config.yaml
num_hidden_layers: 14
num_attention_heads: 10
hidden_act: "tanh_gelu"
rope_theta: 10000.0
tie_word_embeddings: true
init_std_down: 0.00518
learning_rate: 0.00356
beta1: 0.95
weight_decay: 0.096
lr_head: 0.0156
max_grad_norm: 0.5
final_lr_fraction: 0.0
dataset: "wikipedia_en"
Each number is 500 + 40 x the weight over its row's rms, rounded and kept within 0 to 999. Layers, rows and columns count from 0. Numbers have three digits each. The size before them is the row's rms in percent of the matrix's.

# layer 9 MLP down (transposed), 1280x320, rms 0.117, rows 1240-1279, columns 120-159
094:513439515539474538414506558482534523514510446556484474544507533516489481456467602497474481488541462557506551470481461462
110:441579454453446539419521423507535493473487571502399462430552524519491437466589527503514549443600522427520559533522517499
099:511540458477450475471497459499535548545472518541510507459494495445451538560522455472474543582455469460483544476506547536
093:457487460503512429542512477443435484484490472496458426550472480542619571471521482496513487556422526499529492570557540557
093:523461510482465508550491482514494459488497490515499510514495526450493535557473505570476517480553485502514541514571531547
105:511597538500468512542519496468497463474506511562497470442591513576477491505477533459513544444461538471476500483496524569
088:471477417515483519451491555430537489476498492455564497570553439487447485494556530484441630565590531508464476433442474510
090:498458402517477557411465501514538494527464524502530496484482504526529449449562413465542459408511508541473511484476543477
090:445497499510559450467580481487425530496505559516420558564545491542487525517502477560559510551543496407481503463476510425
094:454551535518546508486472542478558508492457544535461577474535456562464473479566525530535506536505537508472471456517521517
098:513599476481536524511549553460503483453443451424530506464420442508454508471448493493549581512534504425520446482515493483
098:492473462566486467539455482492478466488479598455510540555552477501525533511487474566557487502451540528497489435507480530
104:528511540486522444534481506483463453528490537534554505529435449487512469483507469530482531532543501507518511455553491509
097:535484505437502486447483467479548468504486529536504557494522517503530488503585479472499519451426471435484549593510519525
111:494469521508543539463501522496515429547439446517509513412524545495456494559475500483502433479484480485493527467470522416
098:510528506502502477518508527506544471511522482499519470534532434458541578483450500429411505401467459510503501440572527542
100:500450514510573468530571472514584496494516473461502448481472464476445502546510535447547442517428520456533486542466500605
099:486488463507534540563433487550538431542470487542464556497449555527490446428532522535528515553558406534489436503452509472
105:563442544479482528473528470463559509496513484558530547524466509491534510586480541475553523466463550456499492545562505553
096:517495459477449524513463444519479480518535554514506468526522459533542546439470479559553484491483492451573470497500521454
103:511507462486496494443486394452530514479449540528544528527510406512503525485442518526481497485452522513508472523605572521
099:604422480543506459482503535476603442510511461448506546499523528476507516500539489502472521523548436457467474550498573470
101:478509414528535528449556541420525493481449482543482520479481495435499516546570499490520504473433511550508424484540526477
100:583552517468569444497527471523511464539496550508607563474473490472511468551430503414504478540455491574494537548538483513
107:477461455507501523481518556435528506531529508558492479545491448547552530488456517465506429494468533456564476490448448480
093:462522532567573498500551486488524467523455454527461517529478535479529525420484506516543481571539553486565503562452473508
104:455542465495507494430534474446525481419513560468502554574487529520558474548506526519494500433460481475483503483573486483
098:445477467450475504464484504486466536451463470466499512482490470512533542493446438449456506499493494588493394548488659468
110:542570533533538457470547499504509530429540476476546541472542531472464496510535555534515586500534487473506548515478505503
101:541491478543498499488529506479494514510532426486512475537532499553461468580531462430548453513447558502386570482455512499
094:508492546540500546511570469460473466520476528501509557511479516481509538555382474494455458568520527506506501479504459503
096:552486513441452485493477546446480501575467485506484455430524441492505524478451595441526494516457602419494460454526534478
088:486547503544519497500430498459488490557484461420532533487552523455481471469417424527458514558479499482462512453486517510
094:582499486489497529513460535514483510484488478417535482519463568560450544492461433502468481510490504458460487545411555562
104:504522487450465517548552513496484491579557479444451518554524501528485529490517468485468481574522489435472522441433414495
104:430394540483531548535518488517559497515489505490460469479462522433587473502462476565474560523537522519489565535529509530
111:523462454469585492487503538527521490513532539607463478490545491515457452489514486477528465523423408599566439527464522488
091:498539401508510489562550453487579474466517483445507553501478521533501461497514477516545490579482521538486459480517449508
103:425527484522466441523449465493476537556515483469461472532505533450514522482515526555518502465517462527529419501502461463
100:469484560470468512472458487488511606526500484513443539551490500506484487520554517452457494540508591456474525524488405499
# layer 9 MLP up, 1280x320, rms 0.109, rows 1241-1279, columns 120-159
101:470477470510418465492420513458468461525491469530586444582509520463467501496522546542500458529408419475487464479430502530
101:513542501561522542529497499507535504435502512455520529482420560449400521548543526496539459384614434501500513534503532530
096:482533454507520538527523417479471453483473545464459503553508508520521501527538536543568423541516491513510491476512531497
097:542510514504399491378465488498462574441585533540497471475523512473481505454508480527529478541447475554491455483464482520
125:573541465498564513594495436496513465477554559519492445416458547488495529535434548482536604504493545398504503515432489559
094:435473536458464520478471469517530558472549498523411510434500563474550472474475479459512474503424487482502509591526506562
093:430543547506508485438450518470505535465532488500500540479470497477448581515395547496450467524499444469536512509582449510
094:580448527500465503524498553559531503492505508467528472438473556507484495462554505460419487447447469542489450534492480523
105:432448481562563518483478531489475507513558493491507526466484497411525510528398513517522511463548516416499521449525536486
099:520544493552459514418536523472470528471530552550523546488442437527470510480530479447538477512544571441554500471495546502
097:453510505514548496464566451495477468514505449511550510485450543487532456459512452485472491546481467565500424444446536544
096:534554589509429519534543465560566496470535502497591467486512463533469504498472493566554483487422450456521504490543475519
097:528440456511514505551528519411447470416510503518497528479461519444578523457522467525537517557510481546524495485494534512
100:499495492494494501489472457537392487504434554533426522491476523552495477528452416561454519579606559503542581502514463504
102:477432437561483459479494466459438507503568567506515484481508504470548440484521504530530522497539540465523447479491465515
104:508562529457498517433522480471538542421523515564523496474528450540486491559501504499520474438521457570492471505519543510
095:533534526473454458555550518436524521493507436462445554561562487470436618509470510524433507449519550493450617481499485521
101:566536536481489477508445518578550514490462498472475529520497512490530566450561513512494552511543500544578471512500471537
101:520463446525616508481498545557513477541525561515465534539450492490503490514439560501467442505443458517499523506529478483
095:442538518514544531494525556490422460520468415546502487488443457543483568410563458501453527504502550509464477450487544552
095:489558479444478556472520445494460529499543453522523525562528559540483473527477517498465467518522480509548467465526510504
105:519499531522505483443496559508562499503464496484500518557509541524505500532504499436526521491477463526438518508465545551
098:415553545430516543534523513441500444489561496511533511449517547490452490539521477513436504483443448518557490419522487495
104:449470477506555506519502505534486487470554439497483554417391539474453483512491516443486519538492445442465511520489531520
093:560511447430530478530522495586586462559491522475468416476554482549500507559508475482512543517477524555482480426481537527
098:420518547482454473418495548531465579499519453427484547545499540527513463544453550494499462528530491495499466533513535504
098:530444496420528588515523559481496515460507515516460437553490487500497579477542516497557466554525455488467536495448474466
140:500381423477505529538466480501486464581474500506480492499464467543458541503448429463497423467545506492478433481501526513
099:564537464524428489541455514595546483470438497541533535423414631461469455454505561570491533482505517553527412539515494520
096:508492546514463522566576493474485531471392500462474483512465414540471526519489446513536527506511490479500544574515519549
093:530542517502532427474465476515535499505478447523498504479530470505484491504445468523520546491489480529538512397495455521
100:530497579437470525493497511532527592552519522599463468502449573514588431503565466473487522474525468523450545506508545553
095:410424442499445480474500526533568451441567506497474518470461549548499445524516516548474565519501548478508475419507559552
106:551570606482490545546538462496542553516450411513507516526490477488505529550475561500479544540565470499608496603536429494
099:468491424500556450526497481473494518496488502561474547514476464509454466452487568430496466525445473490457490527461541503
100:530421530492473484533497485487505500433506445478532455472496472486499513494504566522486411429518536453504474455493516486
092:532488552516518482493519537438530535480464538488546479572551512546510571452449529425447588486452503465557545463471546545
104:455467529443477540525452527506503445493451488485590506515467481504526480474438519557479427461566450461564450466503496540
099:553476519408566513542525483501432562481519478490468530484544510464493506450462546489504515480483505518463501471494535465